python train.py --num_hidden_layers=15 --hidden_size=320 --num_attention_heads=5 --num_key_value_heads=5 --head_dim=64 --intermediate_size=640 --vocab_size=2433 --hidden_act="geglu" --norm="rmsnorm" --norm_place="pre" --norm_eps=1e-05 --positions="rope" --rope_theta=9810.0 --rope_fraction=1.0 --qk_norm=false --attn_scale=0.125 --bias="none" --tie_word_embeddings=true --parallel_block=false --init="uniform" --init_std_qkv=0.0386 --init_std_o=0.0 --init_std_up=0.0386 --init_std_down=0.0 --optimizer="soap_variant" --learning_rate=0.00237 --beta1=0.95 --beta2=0.99 --weight_decay=0.16 --lr_head=0.0104 --max_grad_norm=1.0 --warmup_steps=200 --schedule="wsd" --decay_fraction=0.878 --decay_shape="cos" --final_lr_fraction=0.0 --batch_tokens=262144 --max_seq_len=256 --doc_mask=true --train_tokens=989500000 --max_steps=3775 --dataset="wikipedia_en"
Each number is 200 + 20 x the weight over the matrix's rms, rounded and kept within 0 to 999. Layers, rows and columns count from 0.

# down: layer 7 MLP down (transposed), 640x320, rms 0.0687, rows 74-108, columns 0-63
# gate: layer 7 MLP gate, 640x320, rms 0.0809, rows 75-109, columns 0-63
# up: layer 7 MLP up, 640x320, rms 0.0844, rows 75-109, columns 0-63
down74,178,203,208,171,211,203,217,199,172,178,178,183,160,185,184,180,182,166,206,226,188,188,177,226,208,208,218,154,175,187,160,231,191,177,199,200,176,199,190,189,206,169,180,189,224,192,199,196,161,202,192,206,209,186,203,199,219,209,188,193,197,205,177,190
gate75,226,181,172,215,183,198,184,208,192,217,217,185,203,193,216,176,166,211,191,188,217,188,202,211,173,188,172,149,167,205,245,179,218,232,191,207,185,208,213,218,209,191,198,197,233,218,227,174,200,189,210,202,186,194,176,203,191,194,201,185,226,170,195,192
up75,210,196,165,190,214,185,170,203,151,199,186,192,219,181,185,200,174,194,220,189,179,176,226,225,188,212,220,219,223,220,232,197,206,204,178,213,182,184,186,201,211,174,195,200,190,222,197,216,184,195,196,190,191,201,204,228,209,168,227,202,183,222,184,196
down75,165,201,220,174,220,196,169,195,204,189,174,207,185,165,206,173,246,236,188,152,208,180,189,192,208,233,220,204,184,180,151,215,199,185,196,189,190,218,236,267,247,184,212,188,204,203,183,218,182,221,203,252,258,203,210,204,184,180,197,206,202,190,197,196
gate76,193,215,194,179,201,194,177,177,202,221,171,199,211,204,227,203,181,172,195,195,190,222,220,162,203,185,203,208,199,202,177,175,170,203,188,192,198,195,166,190,189,172,223,160,207,180,209,213,175,163,173,171,182,176,171,214,183,228,229,212,216,219,156,203
up76,195,201,177,214,226,192,183,199,193,189,239,142,236,209,201,169,216,194,207,192,167,207,206,184,202,186,235,188,195,186,202,193,177,183,178,180,227,207,186,200,151,183,241,204,205,173,164,203,191,194,205,220,196,197,159,209,188,198,203,164,237,212,205,219
down76,174,209,202,220,209,215,208,200,207,172,181,203,225,210,244,190,206,169,167,188,221,197,219,222,214,193,216,195,189,215,200,216,197,195,212,214,138,211,180,228,214,202,204,154,191,207,225,182,168,222,221,188,200,161,186,204,181,240,177,204,166,190,220,210
gate77,216,221,226,189,181,198,175,176,193,210,165,267,199,241,189,223,185,188,165,192,211,196,217,193,191,228,217,224,232,163,224,188,213,217,200,216,195,196,193,182,202,215,166,227,164,213,175,187,189,193,202,199,196,226,147,183,203,191,188,183,231,182,177,235
up77,211,198,190,184,213,188,237,195,168,189,219,189,198,195,198,181,221,191,209,201,250,171,224,188,181,221,181,238,223,238,195,228,187,210,206,187,203,195,209,194,183,221,209,186,202,189,225,170,215,186,207,214,195,199,217,212,204,190,224,201,220,223,189,169
down77,199,184,206,175,191,220,222,212,177,216,200,216,199,207,191,203,191,207,221,219,169,241,201,263,202,188,245,219,240,204,197,228,271,183,197,169,234,230,230,229,202,184,153,210,212,186,186,199,220,174,184,195,221,200,200,219,180,176,187,212,210,191,185,194
gate78,174,216,206,218,204,220,220,219,187,221,188,231,228,205,219,180,172,194,184,197,215,215,178,178,214,200,221,174,189,197,222,214,190,215,161,186,159,211,237,196,213,205,197,194,188,207,199,215,200,211,209,169,189,202,214,216,175,224,183,171,191,207,177,232
up78,203,207,202,226,180,163,219,203,196,188,170,186,227,194,213,185,180,202,200,198,220,229,201,172,189,206,208,182,197,176,195,193,193,191,183,169,219,185,181,218,187,232,220,208,218,204,194,176,223,215,199,194,209,223,220,239,235,195,200,181,201,180,164,207
down78,189,201,216,172,211,194,228,240,184,205,199,172,200,202,192,229,178,190,190,199,217,234,175,216,184,186,244,172,223,202,213,234,216,186,187,195,189,214,211,195,202,183,185,160,212,205,236,229,186,161,202,168,199,166,191,187,165,205,186,163,221,236,199,225
gate79,220,216,193,185,173,196,203,250,176,195,188,174,200,194,204,216,174,209,198,198,182,236,177,205,186,186,198,216,202,226,222,222,216,196,207,205,187,161,193,180,204,175,183,192,231,187,178,198,204,196,211,199,231,192,199,171,189,211,222,185,225,228,219,187
up79,195,203,195,180,204,204,235,194,188,217,191,196,216,166,226,195,197,205,185,204,190,159,234,172,185,225,197,202,206,207,200,214,263,213,189,205,169,205,183,204,194,191,212,233,189,223,184,150,200,183,182,194,236,245,181,206,229,182,203,210,195,202,196,208
down79,209,223,190,216,240,229,202,198,217,219,176,232,172,159,225,196,200,219,171,229,180,219,179,202,196,232,236,193,209,209,213,180,224,220,224,174,238,201,180,209,205,198,184,203,198,227,184,201,208,218,224,198,164,169,193,200,203,202,189,213,209,198,207,209
gate80,179,221,215,221,193,180,207,182,193,205,220,231,214,229,179,201,162,207,226,196,186,179,195,199,218,225,207,199,201,213,195,182,195,166,182,195,247,167,223,190,176,194,215,187,146,238,200,207,182,213,184,220,181,220,209,196,182,189,239,184,176,210,226,183
up80,223,181,175,187,210,249,203,193,163,185,198,181,184,197,212,206,216,209,205,226,213,203,217,223,200,149,215,207,222,183,256,212,227,186,222,166,178,219,235,195,236,189,192,200,226,192,183,185,234,194,171,166,199,187,188,221,185,207,215,191,182,167,249,209
down80,222,194,195,214,188,222,250,175,160,187,192,201,190,220,179,216,201,182,183,204,186,208,170,210,229,226,172,155,221,238,196,204,213,205,215,211,226,206,182,190,213,216,229,217,220,200,175,214,199,223,192,169,174,189,229,222,208,174,207,200,186,217,209,223
gate81,173,210,218,177,215,181,229,169,176,187,183,217,205,227,165,192,205,203,182,233,194,184,177,205,264,183,164,224,195,203,164,220,205,219,176,201,238,191,199,195,181,177,191,210,169,222,190,205,182,204,202,189,193,189,167,212,164,203,150,184,209,217,188,190
up81,169,180,238,169,218,200,189,222,225,194,206,167,193,198,200,203,200,217,194,216,205,206,194,227,152,177,213,211,187,180,160,159,202,172,206,163,191,169,204,204,152,176,227,235,212,256,194,181,168,187,191,204,191,179,228,218,171,203,230,197,184,208,201,221
down81,246,215,186,193,215,202,197,170,209,172,225,224,214,202,198,169,231,234,179,198,227,212,189,202,209,238,165,239,181,198,188,167,174,184,217,221,199,217,168,196,178,167,190,182,184,206,190,219,185,217,227,195,193,178,205,202,197,192,204,238,216,219,218,168
gate82,193,224,224,212,202,214,205,184,223,163,226,236,209,213,207,223,186,223,196,193,184,189,162,180,231,194,186,176,221,234,164,200,189,217,208,195,223,205,186,175,200,152,208,190,189,174,211,185,194,201,165,198,236,187,194,210,187,154,188,215,198,215,190,158
up82,160,165,183,200,219,219,182,196,181,199,147,187,194,208,182,217,189,202,227,243,219,180,238,196,233,198,199,213,200,180,218,196,209,215,177,194,195,172,204,170,208,212,184,249,207,200,229,195,217,209,199,187,192,204,234,224,183,208,194,191,166,182,182,254
down82,199,156,221,187,203,181,174,240,240,225,210,168,175,216,183,210,181,212,231,188,181,157,209,218,168,217,180,208,209,183,203,203,212,195,206,192,212,173,202,207,168,234,189,164,189,211,220,220,217,187,190,205,167,185,197,173,207,208,259,219,176,195,177,222
gate83,207,177,179,198,211,197,209,175,167,217,185,193,201,190,197,210,234,192,217,208,174,209,207,169,196,181,178,211,231,210,201,193,178,187,228,228,199,217,188,195,178,186,171,223,234,210,173,206,193,177,182,199,176,228,194,223,230,199,177,204,240,238,189,161
up83,212,184,216,201,174,220,197,234,217,214,233,192,222,225,192,204,198,215,198,197,172,207,181,241,202,213,207,171,220,201,235,234,221,187,200,192,217,187,170,195,229,216,208,193,182,201,206,189,207,239,183,211,196,168,196,194,190,186,246,194,177,167,167,221
down83,208,226,203,194,178,216,185,223,185,176,201,166,197,200,196,222,179,219,190,216,187,174,186,216,203,230,203,201,159,185,211,185,215,200,195,194,221,191,195,214,195,216,208,188,210,160,177,191,223,215,153,221,226,181,221,178,180,196,177,237,219,182,184,183
gate84,204,214,212,204,193,216,246,221,192,231,189,178,210,177,204,228,227,211,215,189,215,224,156,180,211,193,233,188,192,192,199,218,192,186,189,204,180,212,160,271,203,213,189,229,183,207,226,209,162,192,194,178,151,195,220,237,188,224,199,211,168,203,182,199
up84,179,192,176,198,207,204,212,193,245,228,180,197,199,179,195,224,189,227,163,200,238,187,202,207,218,182,178,203,187,187,198,186,206,175,188,209,180,199,146,227,209,198,215,215,192,201,211,191,178,226,196,233,163,218,212,164,208,183,197,154,207,220,189,205
down84,260,219,231,167,182,232,188,191,232,191,198,191,225,232,218,203,203,205,212,251,197,203,181,197,202,210,184,194,195,251,179,223,201,238,191,202,209,198,225,186,219,194,221,228,207,217,191,205,168,168,220,193,196,202,194,202,182,202,174,210,206,200,198,179
gate85,195,187,214,223,198,204,180,188,177,182,156,201,218,171,170,211,141,178,186,261,200,196,196,205,202,179,189,223,161,230,213,192,200,202,230,176,209,198,230,231,241,177,203,210,192,235,185,197,194,222,176,174,202,166,179,238,159,199,221,196,196,226,168,174
up85,207,205,209,230,204,188,198,194,186,159,218,233,186,223,197,199,216,203,211,202,223,178,214,212,190,213,230,160,180,160,220,197,223,223,192,202,212,187,191,242,192,230,179,224,201,207,181,233,207,188,173,206,192,248,222,166,162,175,213,191,175,233,231,220
down85,216,217,207,196,206,212,180,193,213,183,186,214,220,209,200,206,230,226,189,192,159,207,198,183,243,210,200,224,214,190,175,187,191,245,208,215,188,189,180,217,237,198,174,201,184,189,220,198,201,213,213,257,169,217,194,210,219,199,219,229,202,170,237,195
gate86,150,188,186,207,209,199,210,214,186,214,210,202,199,204,222,206,227,205,167,190,186,210,207,199,231,211,163,194,234,160,198,186,206,187,148,203,184,222,174,226,224,212,164,193,220,172,184,197,222,215,214,193,197,195,205,192,186,205,222,217,195,203,203,206
up86,170,187,183,222,207,189,182,174,216,194,221,184,164,250,196,180,182,200,206,184,213,155,197,210,195,188,204,199,261,158,220,171,206,197,202,166,221,202,186,184,205,197,224,203,184,217,224,186,176,210,216,151,156,235,220,219,173,232,176,216,185,180,197,171
down86,209,210,220,195,184,192,178,180,182,160,239,142,178,203,177,200,225,217,190,213,173,185,231,240,211,218,196,168,214,224,179,228,195,210,185,202,192,201,195,188,173,193,200,149,203,237,199,190,162,204,174,175,176,147,192,214,220,183,201,194,221,167,163,178
gate87,184,179,205,195,210,174,204,199,199,199,221,207,200,207,191,220,201,213,213,201,184,197,245,193,163,173,194,211,201,192,235,178,163,215,203,218,165,197,187,202,220,181,197,191,220,171,188,182,190,245,172,221,222,208,188,202,213,200,206,197,190,216,187,205
up87,214,206,221,208,204,191,177,195,209,201,192,231,199,218,231,243,161,217,198,224,212,197,231,182,200,197,228,200,227,216,237,180,199,179,216,202,198,167,183,192,206,205,209,214,199,212,224,191,204,208,201,220,222,219,181,172,191,199,167,206,189,198,210,201
down87,209,206,187,231,216,242,226,206,300,202,222,198,200,198,197,190,222,203,183,171,193,213,214,189,206,238,213,176,214,200,169,180,217,196,190,174,212,209,218,195,191,147,177,170,205,209,193,206,183,208,191,190,191,184,189,186,195,217,187,216,196,183,167,148
gate88,174,181,187,224,183,223,202,190,222,191,197,192,184,224,189,191,212,191,207,194,219,192,236,200,206,215,222,186,208,209,205,214,210,164,193,142,206,215,205,203,203,189,203,205,218,203,191,177,206,228,219,212,168,222,211,191,198,203,181,179,209,181,210,219
up88,222,218,203,213,213,202,184,195,182,198,248,228,209,195,225,157,177,232,169,206,191,199,186,179,197,170,217,201,166,213,219,230,202,232,187,187,162,210,181,189,198,214,214,193,165,183,190,188,193,203,169,226,198,216,190,176,177,189,159,200,201,182,181,205
down88,197,208,180,173,211,181,207,158,216,233,191,214,200,211,194,211,190,181,200,192,176,172,177,234,211,200,163,222,227,187,193,214,203,185,202,234,171,140,212,205,225,180,212,228,197,196,209,217,185,205,157,182,206,204,204,215,214,233,195,158,220,188,194,193
gate89,201,181,183,195,223,223,187,224,219,194,217,222,167,202,183,253,229,198,223,213,200,230,228,213,205,181,223,202,207,201,194,179,208,192,182,209,169,179,215,239,221,233,222,179,205,183,218,197,205,213,195,221,180,195,189,196,211,184,191,179,176,211,197,216
up89,185,166,203,236,219,217,210,222,195,233,207,226,218,207,171,206,168,169,220,244,200,215,233,231,229,201,218,176,248,173,209,191,160,195,188,169,231,187,180,243,232,241,201,223,208,212,193,241,254,223,213,203,157,194,206,165,223,193,198,204,180,183,195,175
down89,204,220,186,209,218,193,235,204,209,196,197,227,234,196,226,212,166,203,211,187,195,170,205,191,247,195,180,212,180,180,193,163,188,165,214,213,191,176,205,206,206,213,191,186,177,188,221,213,219,170,192,196,207,219,147,153,174,200,193,229,208,214,222,228
gate90,177,196,191,190,218,201,169,231,168,196,219,209,205,206,215,199,184,218,168,199,193,219,174,203,210,167,166,218,223,182,199,198,208,205,211,176,184,243,209,221,220,215,169,201,191,194,223,227,202,245,186,177,214,220,212,195,207,228,182,225,188,222,170,194
up90,232,210,229,193,233,183,196,199,212,231,204,202,208,209,206,205,207,206,232,231,224,213,202,164,206,198,192,199,219,211,203,195,211,173,164,236,259,210,165,182,211,222,209,183,199,222,191,193,226,213,191,209,188,187,195,194,190,197,168,212,237,190,200,227
down90,177,193,219,212,222,173,192,177,186,237,212,204,194,212,204,186,226,244,192,185,270,213,156,155,198,169,192,221,242,188,230,213,213,213,192,231,189,245,193,198,168,200,211,224,180,207,214,201,187,241,226,203,218,171,228,185,221,201,220,219,215,202,190,209
gate91,214,176,193,203,173,195,206,185,169,194,192,191,183,193,188,191,256,208,175,219,202,142,189,180,237,207,206,180,212,221,218,227,175,197,200,193,204,181,195,241,199,202,205,173,207,196,201,168,172,212,241,179,198,203,209,187,193,200,196,182,196,221,191,199
up91,233,200,208,197,224,162,181,247,221,195,191,197,208,225,229,169,198,223,222,216,202,184,211,207,183,176,244,208,171,230,171,209,207,217,207,179,199,177,184,188,244,169,213,176,204,213,183,213,205,187,206,243,217,187,192,183,225,180,231,185,202,208,193,193
down91,228,213,199,196,199,173,176,189,204,209,205,202,166,193,196,230,178,189,201,243,192,218,219,215,175,189,194,238,192,204,209,174,180,192,209,201,200,181,218,197,190,214,201,187,216,224,180,217,225,197,193,194,224,194,187,191,186,249,223,194,172,203,222,187
gate92,174,186,195,172,229,222,181,159,168,227,223,193,201,211,198,216,202,193,199,199,194,228,196,207,232,199,203,191,192,187,157,205,155,206,196,195,203,144,204,236,201,193,216,215,199,190,181,148,226,195,200,169,177,179,199,199,233,161,183,201,176,181,202,208
up92,219,208,232,220,165,208,186,178,227,224,208,230,193,206,216,220,185,202,210,212,188,191,206,200,199,216,219,192,201,238,192,183,183,187,197,209,156,248,181,227,230,202,218,212,186,198,228,189,196,220,186,204,185,205,181,164,198,194,225,201,237,184,216,189
down92,243,186,226,182,224,180,222,240,195,225,173,202,232,187,215,185,205,188,257,215,216,217,203,211,212,198,195,216,190,199,205,212,175,186,197,237,210,208,223,197,193,229,170,194,216,218,237,179,224,215,183,188,196,165,212,204,189,218,177,187,234,209,151,222
gate93,212,187,203,223,210,194,196,194,158,169,204,197,196,184,179,176,218,235,171,187,164,184,189,172,149,152,209,225,232,192,184,172,250,214,226,173,246,210,204,186,173,199,179,216,193,207,201,175,181,193,176,184,196,228,198,170,205,214,210,217,182,236,181,213
up93,265,199,152,183,205,213,187,172,201,241,186,206,215,196,238,215,200,198,137,177,196,217,227,221,230,170,199,225,220,192,220,221,187,194,229,224,200,180,210,217,168,199,184,187,211,159,223,209,205,201,168,202,193,232,177,200,262,185,206,183,212,194,184,196
down93,186,214,200,196,186,235,168,209,185,198,137,221,209,203,198,174,219,203,227,169,168,247,170,214,213,210,193,175,189,164,208,193,204,190,221,237,197,202,213,185,223,202,195,186,216,229,240,194,212,209,224,225,210,185,182,196,181,191,170,179,215,212,189,228
gate94,220,211,205,239,203,182,175,183,188,182,223,222,236,180,195,203,209,220,213,200,216,195,169,203,220,228,222,195,171,231,217,196,187,187,209,183,171,229,181,223,200,211,163,178,208,184,144,204,210,203,199,198,187,200,229,163,232,174,233,213,189,211,174,192
up94,208,219,163,220,220,206,184,216,168,231,197,217,201,229,171,232,197,207,177,208,196,201,179,175,198,165,201,173,211,163,180,226,198,207,194,226,225,179,188,180,198,227,202,186,240,205,217,205,222,223,241,237,192,204,197,224,205,199,194,177,195,181,225,171
down94,199,183,217,215,218,185,191,162,150,202,236,170,174,189,184,206,175,203,178,200,182,238,167,194,200,198,190,197,182,228,200,220,203,223,165,198,240,181,208,196,172,201,216,206,178,203,195,205,184,234,185,203,231,192,209,205,207,242,176,207,194,199,221,203
gate95,219,163,168,202,192,209,212,213,202,209,195,161,210,177,213,155,220,210,210,190,148,213,205,163,213,177,219,233,211,231,167,210,210,213,199,199,191,232,226,193,191,188,215,196,181,187,177,230,177,194,196,220,231,205,167,238,205,186,207,198,207,172,204,205
up95,172,199,230,203,170,167,151,189,206,181,197,190,187,190,199,177,203,213,162,184,217,219,165,198,181,204,228,187,163,211,214,204,179,187,197,146,198,207,210,180,208,173,166,173,182,209,177,201,187,174,166,217,189,180,203,183,160,175,229,218,210,200,201,219
down95,227,180,208,163,176,177,200,194,224,184,173,175,205,212,228,195,220,204,206,209,226,227,204,215,231,185,217,201,187,201,167,187,196,159,223,196,188,209,184,162,197,179,194,212,197,208,197,212,177,215,221,174,191,195,161,175,193,188,210,191,202,200,205,235
gate96,199,182,186,176,238,225,213,208,177,206,197,188,203,217,186,205,194,209,188,199,157,191,214,214,191,187,184,181,210,202,209,210,222,195,207,214,207,201,200,186,199,201,208,183,223,192,182,172,219,195,189,194,231,233,200,225,213,231,178,188,205,195,241,212
up96,216,166,174,218,203,201,193,195,188,164,229,182,220,206,189,221,188,169,188,178,216,187,191,201,214,214,244,205,203,181,227,226,190,162,239,192,173,199,201,216,189,176,215,207,238,227,206,216,184,189,173,225,206,211,188,234,214,188,219,242,235,177,164,218
down96,192,186,171,177,195,176,182,186,179,210,224,168,180,219,202,211,134,191,172,159,202,205,175,197,184,215,247,198,203,242,208,224,204,208,162,222,193,180,179,212,199,192,169,226,182,211,188,185,252,212,195,189,224,221,192,202,172,178,252,210,197,215,218,211
gate97,184,201,208,215,203,171,188,200,214,222,183,202,201,177,202,196,207,178,194,223,205,185,190,224,190,187,193,212,180,213,151,187,201,201,178,169,187,190,210,210,177,188,219,222,155,183,203,196,192,175,211,230,190,167,191,170,207,210,211,178,210,206,216,189
up97,192,228,214,209,168,222,216,191,222,194,204,201,197,197,192,229,173,197,190,188,213,216,188,219,200,247,195,208,238,176,170,202,199,193,205,181,227,193,191,194,235,201,192,177,199,174,172,202,225,194,182,207,194,214,176,207,196,196,219,172,204,188,194,216
down97,171,223,182,196,209,182,198,182,230,219,215,204,158,199,204,216,207,222,209,209,182,186,198,188,229,218,205,184,169,210,209,202,176,199,217,185,213,168,191,169,210,201,216,154,195,237,194,184,220,217,193,175,184,214,183,197,192,215,206,178,189,204,191,204
gate98,197,226,193,193,198,184,182,184,224,217,191,224,211,216,211,205,189,218,179,215,210,216,195,188,182,174,174,188,227,203,187,174,200,238,209,201,209,202,202,188,219,222,218,183,184,190,192,229,192,209,192,152,227,202,204,184,241,225,214,167,180,194,227,211
up98,205,230,241,210,213,187,208,208,221,207,164,210,216,176,215,183,227,195,225,222,218,195,183,173,163,202,208,219,196,222,220,206,248,185,180,184,222,229,168,204,188,196,181,196,208,198,181,194,199,199,219,254,205,210,231,184,232,220,215,173,197,208,200,210
down98,224,185,194,204,190,173,167,191,225,220,224,209,177,242,229,174,213,154,221,202,191,168,226,185,218,214,235,226,186,189,177,217,193,189,221,228,213,204,198,210,208,203,216,208,164,214,249,198,210,173,196,183,183,249,184,227,252,179,178,164,200,188,209,198
gate99,196,218,216,180,206,215,185,233,203,204,230,198,217,194,216,213,190,191,228,192,199,210,176,209,214,231,193,180,229,171,201,205,183,244,192,202,221,188,194,203,190,180,219,195,220,231,190,193,189,166,226,172,185,181,255,194,193,207,193,222,221,184,188,199
up99,196,198,239,175,205,201,218,190,170,220,210,200,190,218,200,209,219,180,214,223,222,196,198,226,210,201,239,233,186,216,201,206,195,200,211,194,194,186,215,230,181,192,192,242,190,196,217,180,234,211,190,191,208,167,192,195,208,187,245,232,121,210,215,196
down99,195,226,144,195,193,200,174,205,180,168,229,220,184,200,203,206,218,201,207,200,196,229,179,183,181,175,203,176,240,205,198,231,197,232,214,190,182,170,185,227,203,200,210,188,219,222,187,196,183,180,240,177,209,214,193,202,186,241,181,193,207,196,182,195
gate100,157,195,227,191,218,219,195,178,243,202,177,224,204,202,194,184,196,212,214,210,196,257,171,174,219,173,218,170,219,184,207,176,205,203,156,196,206,203,196,243,220,217,254,237,225,201,200,218,210,179,207,178,202,171,193,187,230,193,202,213,194,207,217,196
up100,220,209,184,221,218,194,171,222,222,194,207,211,173,202,157,225,183,175,239,183,193,201,210,220,195,217,193,202,194,222,181,216,221,220,198,163,206,223,178,170,189,185,176,201,172,211,218,224,194,181,213,206,226,200,216,200,195,216,168,227,191,222,192,236
down100,242,193,216,198,195,173,193,236,200,219,180,218,187,205,206,214,146,225,177,210,190,247,191,183,198,181,216,185,201,186,194,207,208,203,196,265,210,210,200,188,204,208,200,197,213,225,161,172,184,152,203,225,188,227,208,220,209,194,186,180,196,177,209,175
gate101,229,182,194,215,235,186,199,199,195,196,184,173,177,228,243,218,211,195,200,184,209,193,195,221,226,197,201,211,214,236,194,199,201,199,204,228,161,173,212,204,232,178,199,201,196,210,197,200,177,206,221,243,193,217,205,190,179,218,207,166,195,213,213,220
up101,217,192,183,209,214,202,201,178,166,187,218,207,188,190,214,213,201,206,181,182,198,233,188,200,197,201,217,189,232,215,220,177,203,199,192,195,161,193,204,226,237,193,213,183,205,196,200,177,177,173,220,234,200,213,240,187,185,206,194,163,254,174,198,240
down101,216,212,175,224,262,199,218,201,262,218,213,199,198,159,202,206,262,224,208,201,214,182,208,201,232,209,211,224,198,174,192,205,204,182,178,195,203,252,193,191,202,194,200,169,246,195,210,180,199,179,211,198,191,203,205,191,164,187,198,208,183,183,179,210
gate102,204,206,191,209,214,218,237,213,195,199,142,187,207,239,210,163,196,195,178,212,168,212,232,214,186,210,219,207,166,209,163,200,241,198,217,203,178,188,200,190,194,213,194,189,209,164,171,203,213,193,190,194,183,220,210,242,189,208,187,226,200,227,222,228
up102,230,194,198,242,179,198,189,240,245,204,219,212,196,196,171,196,175,195,198,189,175,198,201,187,222,164,189,215,204,194,220,182,159,183,182,171,183,197,241,220,199,200,201,186,227,208,178,187,211,218,202,210,199,191,197,176,198,135,157,209,204,196,197,212
down102,203,191,196,206,191,155,209,247,206,198,215,209,199,189,189,208,244,176,221,201,192,188,249,179,228,156,151,233,198,195,237,202,184,191,159,213,216,222,194,227,226,201,184,208,179,216,158,203,200,180,202,211,185,178,200,162,199,215,197,204,215,183,209,197
gate103,203,147,190,210,222,211,206,209,199,198,203,235,240,200,202,182,194,190,201,187,216,285,198,142,192,235,237,217,213,232,194,176,197,225,231,209,227,221,205,217,201,208,208,188,190,188,213,171,215,201,203,168,200,200,185,215,218,196,196,218,227,217,163,202
up103,224,225,201,189,175,209,214,202,214,220,187,171,200,202,171,192,190,221,199,194,210,191,212,226,191,188,216,191,164,212,203,205,187,183,186,217,147,178,207,183,196,198,201,219,200,219,186,208,191,213,194,178,184,211,168,183,204,222,203,206,162,187,215,219
down103,172,233,215,197,195,208,190,196,221,227,181,228,181,226,209,206,221,168,220,176,220,166,220,210,169,219,204,189,193,173,206,211,199,204,178,222,166,173,210,198,195,184,226,212,226,197,190,226,184,191,189,231,205,173,209,148,209,242,181,191,172,185,218,181
gate104,185,195,180,206,189,204,186,200,255,171,212,224,196,165,233,184,219,254,183,220,215,190,200,184,208,227,192,192,197,165,186,217,182,193,207,199,244,187,193,185,206,254,192,191,213,215,195,173,175,170,197,179,195,195,197,186,219,206,204,194,212,202,228,188
up104,170,190,205,215,172,204,200,184,205,195,213,190,156,188,212,235,183,186,219,192,213,259,219,204,183,169,228,206,200,191,199,207,203,218,235,202,202,207,212,169,171,218,180,205,215,202,190,201,166,224,235,221,215,200,173,158,185,198,204,227,197,210,201,224
down104,170,191,203,201,204,188,203,168,193,200,204,198,205,185,213,171,182,221,219,201,200,159,175,235,224,165,191,161,201,203,206,198,184,195,175,223,207,167,223,238,198,227,187,213,180,229,189,182,227,203,200,223,243,179,213,204,228,209,179,206,235,214,201,188
gate105,180,214,208,191,223,208,212,203,160,224,218,200,207,166,224,207,182,186,230,204,175,175,221,200,212,171,171,200,208,159,198,208,241,184,178,233,200,185,217,181,199,197,190,178,196,156,202,194,224,179,232,189,270,144,188,183,203,174,203,169,185,204,166,218
up105,217,195,187,214,149,226,204,181,197,210,194,174,202,216,198,223,206,189,205,182,227,181,206,188,199,188,190,214,188,234,204,198,191,224,213,174,202,236,157,176,235,173,193,175,195,210,202,234,189,189,214,185,189,199,244,202,257,234,203,219,185,209,214,160
down105,235,179,219,178,213,217,225,196,219,179,188,187,150,181,169,224,181,204,215,222,217,165,226,125,168,166,209,205,193,173,221,250,203,177,240,204,203,171,231,182,199,188,186,152,220,178,178,215,223,193,195,184,201,174,224,173,202,162,193,203,230,199,162,181
gate106,190,188,185,219,172,218,180,232,193,200,200,203,188,244,175,216,219,176,188,216,180,230,167,168,221,188,213,232,234,236,215,197,151,185,196,172,144,224,199,201,198,170,201,198,172,211,213,215,167,193,183,221,219,211,206,223,180,179,211,196,205,187,189,181
up106,197,191,237,221,202,186,197,245,180,194,218,212,210,226,189,228,227,212,201,187,161,220,170,215,196,185,229,197,216,233,223,150,222,193,197,200,199,214,206,203,198,221,217,186,205,210,198,193,217,249,150,184,208,231,200,176,202,193,221,204,183,183,223,224
down106,207,182,233,184,156,236,223,190,234,174,194,184,194,231,212,171,204,202,216,214,185,212,189,202,205,198,263,180,191,199,202,203,204,161,200,211,196,205,224,222,200,190,277,220,205,201,192,210,197,224,198,226,195,191,191,160,177,187,210,203,191,209,218,238
gate107,170,184,160,181,162,189,197,198,204,211,166,229,161,221,199,199,190,173,185,195,206,173,204,177,152,209,255,207,194,204,195,205,194,205,235,186,215,191,215,215,178,202,214,190,226,192,134,197,208,197,214,198,213,188,168,211,221,213,202,228,215,207,196,232
up107,198,211,213,199,194,214,225,199,198,222,180,229,182,206,215,208,226,206,178,170,187,201,226,232,165,186,250,197,212,196,220,190,189,226,238,190,213,195,189,204,209,193,198,195,240,216,166,230,189,218,199,197,222,208,204,230,214,188,204,180,200,201,207,197
down107,190,187,203,178,207,205,226,189,197,204,190,204,209,212,193,164,196,258,196,204,184,192,234,194,179,208,196,199,215,217,184,192,203,216,166,208,216,198,212,212,207,189,206,201,222,233,187,216,199,221,223,197,215,205,210,212,207,204,208,184,183,217,177,207
gate108,215,196,162,224,190,204,160,177,207,183,234,186,224,192,207,186,216,189,192,204,193,194,209,238,183,164,220,192,152,191,229,209,200,182,190,198,200,187,212,215,170,201,220,202,196,188,189,200,155,238,199,186,224,246,233,189,202,203,218,172,183,208,233,207
up108,167,180,233,214,175,218,208,193,230,212,196,205,183,201,184,213,180,191,178,203,197,213,169,190,179,182,171,168,203,209,217,200,174,157,209,227,210,207,234,209,177,174,184,228,214,217,208,196,217,185,215,236,175,236,194,218,198,220,158,200,251,166,212,218
down108,178,223,209,208,226,232,208,188,163,221,214,215,165,202,220,221,211,198,187,215,227,199,193,186,217,188,178,202,188,199,184,180,223,224,233,219,194,181,229,182,249,203,216,201,197,242,187,176,202,164,218,195,214,144,206,202,211,196,235,208,221,211,215,220
gate109,219,207,214,229,186,183,194,218,203,213,187,214,184,197,165,224,157,207,218,214,191,188,184,205,194,192,232,242,218,229,202,203,203,215,207,207,220,174,201,203,190,228,192,215,224,222,213,219,186,168,228,225,180,201,181,218,210,205,196,206,226,235,194,216
up109,152,223,187,160,242,237,216,180,214,211,179,194,175,196,223,193,244,241,201,242,194,199,185,215,202,200,185,194,229,202,231,216,195,195,158,187,204,199,199,212,169,199,240,201,205,201,197,222,186,199,151,151,226,221,195,206,245,202,201,187,180,166,217,198